Part of a small language model's weights.
Training: a variant of SOAP for these matrices, 98M tokens.
Each number is 128 + 32 x the weight over the matrix's rms, rounded and kept within 0 to 255. Layers, rows and columns count from 0. Numbers have three digits each.

# layer 4 MLP gate, 256x96, rms 0.297, rows 172-194, columns 0-95
097127069057056109134081159170166117107142087071167113166207220148086158129218148182079173127139113121032115130190171113152146140143089143166066184197067138145074086159169130163077086058123179042087096184167132107140107211091093156155080123155072156149133163152117135132118124144101125149
108140139181106124152122081134127154174118119071096162148088190104158099079128147129108137113102109134161140171133055104081136095090064165125104157157125110148100103134141134129079102167137163144111093121151209092081124194127092133132156145159096134138068121095175114090125071115082127099
110142123142103116146106140149090153131154117143049133130124124126123126111127164131118102122169108098120116155104124114136064162088222118077119149105196116096108133115153134120164130095107173159100078164148133166151124087115097137179111080129114100159107143161121173078171097133162116123
132205173083118136126131128108138161151114071077117054125140134103100146131125115135087088104168088112138015166159098110151101121090156163102022169111191159164143092124168123117110158118109164174143140158108153103122133130128108122129162153140080115200146160176070139127159086104067136164
179155142162118097181123154160162117132117107151092181149153135110145073099136139169124076116095107101127101107142111094111070132106116152122114129171143158107136180126103151158121115139169135145115104144124150138096110087097107107166078074137111162104109166116136087147122065111125093123
151148170113134145116134155091148136118118126106114094128088128153182152106114174164147158093138113137094126155104083113092108116127079104158063155195095120143151147143151168167123079129162124113151163111142109106130179150145165154177132076162130104154148136151153145075132105121124130165
156135140098047139065166053080089111097113115147112171199158151082118104140198151074097099132141102183144151078146088104164097100127132113145179115108126132124150120142110091141099143120108142180136152133140212154175116130135099148158106090103124171137156111078155159096148116165107148147
172150086132106090118138175153136138123169132121070114139174148107144128148115191172133122162147120152122180093127143102150078119123076145114161112100144130159143089084156090163120131102120156121176174100125128103123141088148083152111065126104177157101164159131126164138128137116094136136
147145117164098149153140098109115153135134168137144124105162045147080033137153157124116131120074118133122104053122110082158145118172142106110140102135125126107181161094081160112181124079141138101098137099166148150096127106077179119129070132151099146139207185121148105119156105127090060077
174112138140087053169138163185085109123195140149111100121179097121092053124095173164145118134147133089142148087172039164088109121169106110115194136101152072129156097078090107160122117136119088116141126139105140091096129133153138121141108143117153200136137137126129086147093168103150104109
149181165129133092112096120119133147073123073086148151185125112083165115114114156127107112146109076143131085158113110082123132149137126123121108119191102158132172129104051119107145118133119103142150132142097152154113143081128123195104105179186093038140167113127120129145135127167116146133
166125140170167127130139086107123147171135103107113124093118053170108096158120121112154105087122169084178140053117078150082146128147102119124128122137170130076159132163122128125181092085133110109132164064144124105078065072074120085086177148131078158160199092126217126090105134156177077132
134140103101117089114119124126089151165166141099147130128101073111078138156159135151121086113098125109116064121202144044152130092196169100088108121158145152134157105170173186132090110049120125125146144093109053084157151153101141088153129125193175078126170099191169109077104131131182087130
108088158143160122080076162153095121176128121097087151185110110098159164110119177168147099104123180183136141150095053120138162108087080180101110171151092153176071133116195180108171129185098185106116120093123132094115119159139137205165142171135117105170162151161084106097093099102085130058
183125099109095113125092146129105162090142085108074185180130112078164108130087156121149114151123091178089130127147136123143106124121165132107156128125165146122173124166128097188215118103096156163100122133123108120118142134161163151158120063107160122152108168138104218122137108079131146098
139100188139115187096115114125107128112173163146142178200118121147118110170145108097161107124110140118149128122171174131146079110140142101096169102121147129090129121133149125121224132177077104176097131153089137132123059063179093114055129113143183133075155135200158134075078100121188119130
125174082116069149151122143111123110119126148097151154162119121130150103128126138153099161139185088132121147141135117086140152176194120091126132142114165154084167102136131104156190118141067118080130083154123124151140061078074102145096150112148095151106089118187155080104175104106140055176
128150134181145113126078189149125116158126112120112120153118089087151088117150123110091143105057119092169094127107122148132106133113130098079129136126124160127155095120148144104130146118103143114114156188127131109090137024149110164164155135110142114139137101136099107133178019111085155102
164127139163125095133151125152126093145106169136118141153115091114139083164176167109137056160142124101163144130134129118098129116099126154099141087130141083098150144115127119182116164115097104133091147154078131137103104099161112123128173095131136158095102155106152143096114149116118160145
076126132092145111177113130099134122132133098151184124177134124165170169125106181068137090213134082123120134127141140038121092170059136143133193186111172124169113157111109141145135113146148163098148079162142125111207230146156084136078125122137110156084050167141155185066159116127138162147
127100144147111136154141122122124129121146099148126133129121117117155103132139128133136139117106127111142129116135111139137133136143132131109119129133126139123139133103157153116142122135103144139139126137132122119126114119151139130143135148146111144115121133118130135099116109124111130132
109088117126208117091087127149103157111067135133147153167136136148099115075152136114080139181127149142151158147125135154089120080147131178092152108110147083141135109084181138144143161141155157215128099116186133088133136061143105160115068135139151206162122119090134160134111089175103142042
133093166135142138116078099132114171097120154095121141111049088145167099112110147165128118057142144138126148146152106137071071134128103161149088140105166156152108131142173184126138150169131126102167155148085135130112154147114115159114158102204191177138112161105113135058115136075092142115
# layer 4 MLP up, 256x96, rms 0.324, rows 172-194, columns 0-95
125157130112122112104152117141093148127142156124119121139140116122160132109149131129163096118108113124143152117116117118136122147121125126104147093129115101140136122116131119153096137128152152129105124126138134142125161117149126147146136141118136119117102168119180118140135133103152137104
182144080191129055106153168143106070098145112119150058119168129130059149135195083133114183151170100096096138089131155129166133114160158135138157072164140134134130110088132150124110117150083118060112139165116110169184138141105121157102069138134103115192166132125118105117089158150157050166
148103129179141103126106116126177157099114126150170117136134167114091135145150137098109165135122107103114137202149146117131100120152172153143142115180129099115122162179149087122048155188170123147089132132155092069145140165143170133163113119147198119199161111162165101148147128135126167149
129104139157202116198110171128129141152103124131154090096129138097073163106121134153140127089167141145125127127198107104160112107159131165159160118116115157096049125185177119156113142071097119049143139063102148150205138154160145098113116146115102151160088156150137159083098128100116151104
158170167171129123184119135097148094073140110128117095107153096154200077107135105143133129139060154175170161172084140144189117173147175149116151082067127216083156195076074135088081086149082097149093173158104102159114119083144145188135164156137202121123087195161143155102071089125079157134
163106147132145104117129127112136175119117192092100113134074109146161168109133141109169113076159124130115112129214129149106155100075124132149146199215106129109128110086139158147128105136109180126176182141082133085114175114154134146126135100141177133130107154121164147134150099092143104084
129106154106136152166130135148143128143101084102098116115093052105213118149112154157091146097121153152139065156123149139118092122190110124108105202084120099098107105087157172093166132207082120119158181174138069082125090087141209089177233139110112099117113093158148073059186124131124048126
206106093122131135098136127103144154091133147142062164091082084147163101160112179112119143143116153150093183153108154130139153125100092160109151120099156156101175127113163140127151148114139089147146152104102142133203113116102088132105116099116154115103108141112156148120104132123078130155
176086083100138149138071110207128154128114162105089170140132081155130157094122112161150123125134097143075169077128122105117164135132157158131164069118113146161129168073174114123151086117131152101091119115169072143107151119162082122138111096159111174141071177183138133168083105115112120138
114095177137094152155108111159156147073124097131155114066113130183106124060183097101159143123144141162187131188188082148130108117089155121131166168113131163154143144149133043131138157138142074086133115131112132177101150079152082101169113140149119128146085102121126171160101141103149132103
129084096125103137156139123137126075114134150111150147135116178140117107103153130091090134169149164068127142119169137146115081137096162126082148095110173096138101105150120157199147129088130092131158126115148122110142103152150096088140104079071134139114148142130161162106191131132181122093
095148108093149116128070153185148148128122124137149108141143162120074143143112127166107140165126118183104115173177131144116117095062133121153120118131083106094123093137099140161107116119134112116139113141095084134169142097171111146121123135115115101133079163184108094177126164163147138133
131121087065142136074129101118112194141160151120191127133140071127147110195078091108122146121129058071110151116087122138131113155094125094123144092151101185090080078148106133169185094135136164154139115151149161140161102143136111121099123097103093058094158149161121126076152160136163135152
108142089144131095120127161119089158183164153129147077122141113088146128133064093138116118152115087170123124100138076164134065172169148077111144073118169095156108150110086060128077089133120149076117166140165126089136158091102180112099108206101114164157128109139136140155159127136148074143
107175137142107072112152049136128132139086079176137126080126180164126126091076167141189085102116162126169112139162138138106084157093129090125148119147137134145175106089115121155118105137073129133119118091152170090119121151125129103122232155128148112152143104111164116138136161139181160124
148152099172102205129064118233075105082093105129081119161156081143179088128136118108117174098069125144150093133091135113167153149143147161157089221123129096120112106131093153096168099167122129114128064149112143107105071133164190145135136187167059148152167132075132167164139103141112141127
161092111157177066132180102098148148161133116115138102085145112174118105150130133136178129093085104065108119102121094176074142123125127080146104158114128124154132124110123130124090136108170140117145172131105115125149160130154106153142119113132078091098173159177076034185172072132125117097
129118152175123109131178118163129142153131173145115111114173093126139107123189094155130173105182116137105170147162169171151134131166160103128162096170133095139089131156126119092085118154117114132092130133124113118117115160134116150086114171158126114130129149105133123122089180117121155110
195078096142127184149116165085161140053149168104085185178107057152141111109237173175149083142085126106098190076195139145162136123101162123091115122138145096086094174114154171160225087142127102152160112152150131143178118171101153117190132126106211167128075134144074219111100113115169100069
132180149030173115146093139131151129181145147120130153103061146138054106131066150118147102152124147163139196108170126127137150114132092153082100174085113133123100106147117107138154079117066168156122156109147104146135130206162150121118136059139128112128125116157192136090074113143103123115
000188161068117236023167065107255092027159050121000189211004148117200217105035010124071100136132000127240002244084140077136132147147076087120062148211113232163120149111183133052192175255134084235004083200113102082105122099232123128183255191196072056166013142048042142132213147041113194173
140130140113137105102146130154159124147114153168176135130158084146113086190158079120126140143142129162034123126115139075193109162121037139114149078114145184129125055186143142138114113113107161141130206081194140162167140131101109152102096106140152103139112115139115107082121058100084113112
107023093186194102092092156141126148159083151062056083134118091034159138083113162131162083098108135134147161081159124164105072155118138102083105176124157116137086121081109135136152154121087110141136185075134149111142129112103112140078111117160116135128135107112184100183176126187127122067
# layer 4 MLP down (transposed), 256x96, rms 0.295, rows 172-193, columns 0-95
141172152088100113138118138144139129132133143146118091103172122131104141109170125140113133145137115139111154128153142135173103163060116121137082222127137128140118073141119167126096107129124133083105098154181123136135144158079071130136116126201108141135109154149091159125106111107134128107
215151108072132181099130143175134119083154125094164112127155158166121215100167143113174115135169160132133118089149145100097113125109148167090167130182139102110168161076140187110187112130107126094074154102062147131138147115073110191136092096142145141153160127087125094152127139124170143133
085085104120094100122173099112065142107108148079147132127132097137159099112099107154108126155132136163121180157112127126141096143125095071116164170113175116141128138191108117100168115136133156149051062158149128113108083114114080122126127083087068129147094139125145080146101076097132172144
147134098073164128110122133155127160155118208089175110194090145101111149080120160093144136174185187110162177063142174130105131157100159156147096128051113100133126109161124112140122106156170125141122121129133181135175187075090129155108124125176148087207128086173116113091124148090087133124
161112221077075112128137194108113134194176090111084077096167171082085136072130089149069186106100174126152208191076141116133160095120148157112133153105183204165147167071086055071104131154122151102128156132109110131145078138146179158139139154135130092116132080136081182098122094122135129132
117144151112164126137150159096151117135108162172104104093058136126108156166121158154116080092177099141133179130116086165149142132201111075138124156117101126114166093088141092192078095154111120098159165185143165114117133122165173100178109155156137120143120144146137125123117062128106105133
061080219155067116084070108115137129138134137168119147135121130124128111119113107127116128116093106114128144128123124146120076080126145036185083097088149146161166132093128160132229102122073174101140099131111111160153076130136167195214107094044145116116130099159132095140143084141114106143
115089069122223171162144102099137147127126125139098161175113087214094082101136124091107119143106153136175138134113173198112108105112134191105142120148114138133140151128124115084121123152135112170090178168146108161125110162139102136135098119140110142157097106136116093134189156131154122154
094109149150147120185145163139134189099161168094160159097123124151178098151184151148067091129108094077133106163094105154157089153148135067113137151135132109136129110142137164146126160079113143177138145121168156127143148141086137107124088141173163128148162122081154124132110122103121120067
142129146153045186127070053120114170135118083169154139135096193123106115147115130154111110130121159134166179144116125142104140137102090086123194098123162123093086176121139145167164143105129087096124104109150125112160105113119117149138146167119158134115133085210108110108150174058100070090
139146127141122144124131142101093137120116120174107084131170125133145212179141078141120166172193174140155133131100122127055136119100157131113118079176087161158135145155162127110144178137117132137150138125186129093122079125113134173112161157148088129117118141129112116100081114101102140149
121157081092131147122140210146107153138112124132145126136119136120135128132104106119110151151076102167117127148124175177181137102122155128156114112113086123152124067127154123108120144185175147099111102157104082131136164170184107132138089144112216066162102133152047108193158124146082145128
130146125105083097132106112104159088183114152129145161132088066099094097121132144149159117122090076128079127158146149096075209138188068153114160141139185147142180152103143132147112081059138115108150111095129095168136201082148118125135146112124096088122102140133179136114167106164183125137
187123118117102103137161127135126140123165085099101135079157100135120131069099134092163204119097155082158098158177131125174161134111114103177167212117129113159140138132110110117182148117135073097086185185138083137123136158154162167100097117115140178140125107104146099159115108088170164079
184156160091165145140123109142124129127098166131128120033115105152118140134116124179091085083167105132084080170138122136188217120122162132128159123140204142105114161148135141098125181139159072094107054151164129143088085141093137122168159120114138132162112090137157096106078178135117103122
118132064132064120170129135186172198135186103139137100133163152104139107067081122126134168200120236098117089069112128158187080130152187064143115154106142121119123133090150129144174119128123083129132095097086080104131162121105144131100094127168139121129138124107090128182168129101152150125
053164126059162143122129133140099113152093176096124110136149111129180137125136131115094093145146094196112133126086066136054134119159146102096100164110165171106126125122139134174075145112130104123197140144162129124122097062201139125119028123150101135101149175090159102097118133134103088092
144109127125117146115124145161079096137121081149132151089140150131149146072058170112105097127121128128185146132147096126137118118089159124132133148118142120159121116102126109095126108199150120127122116143135156152142086134103129116125173146074204143191137139115122099104145095168105161167
144108058186163166157117183113134168124145120120115104148126127061141103092146122140133147074108108187059139144159159095102127128086164119118111103096152166110140156121126131206162127136229133122179069103127058095131140149139179193070144119144137183113152118118137223114083146095192144099
161058116150082111126141130065129122145124099112143216132126110153082108103139146125127067092176171125116129178162111086127142123114150107115130168111108173112097110167136135169111167114062136145122139119046173103112149140073150152138161102116145113185157161184118126134104101114109144130
000156170100123204034161100074175096062115035172042184141044163147203190104068003140102077076080000158146010239094129128144133139188105069080083164185131172117167097107183160133144210209123103158000061162134111087123127052241157138122255150245105114152070172057091175143177083074114182162
104195122092140137166096177188116145108155121139129148116058132133134156137115170132107102124137148102182238144125106110084119073092173100137127137101117094145098126139144110144125193126123118104118154108153127120099117103071137182137131123186100104112135122165126134110120176162071151128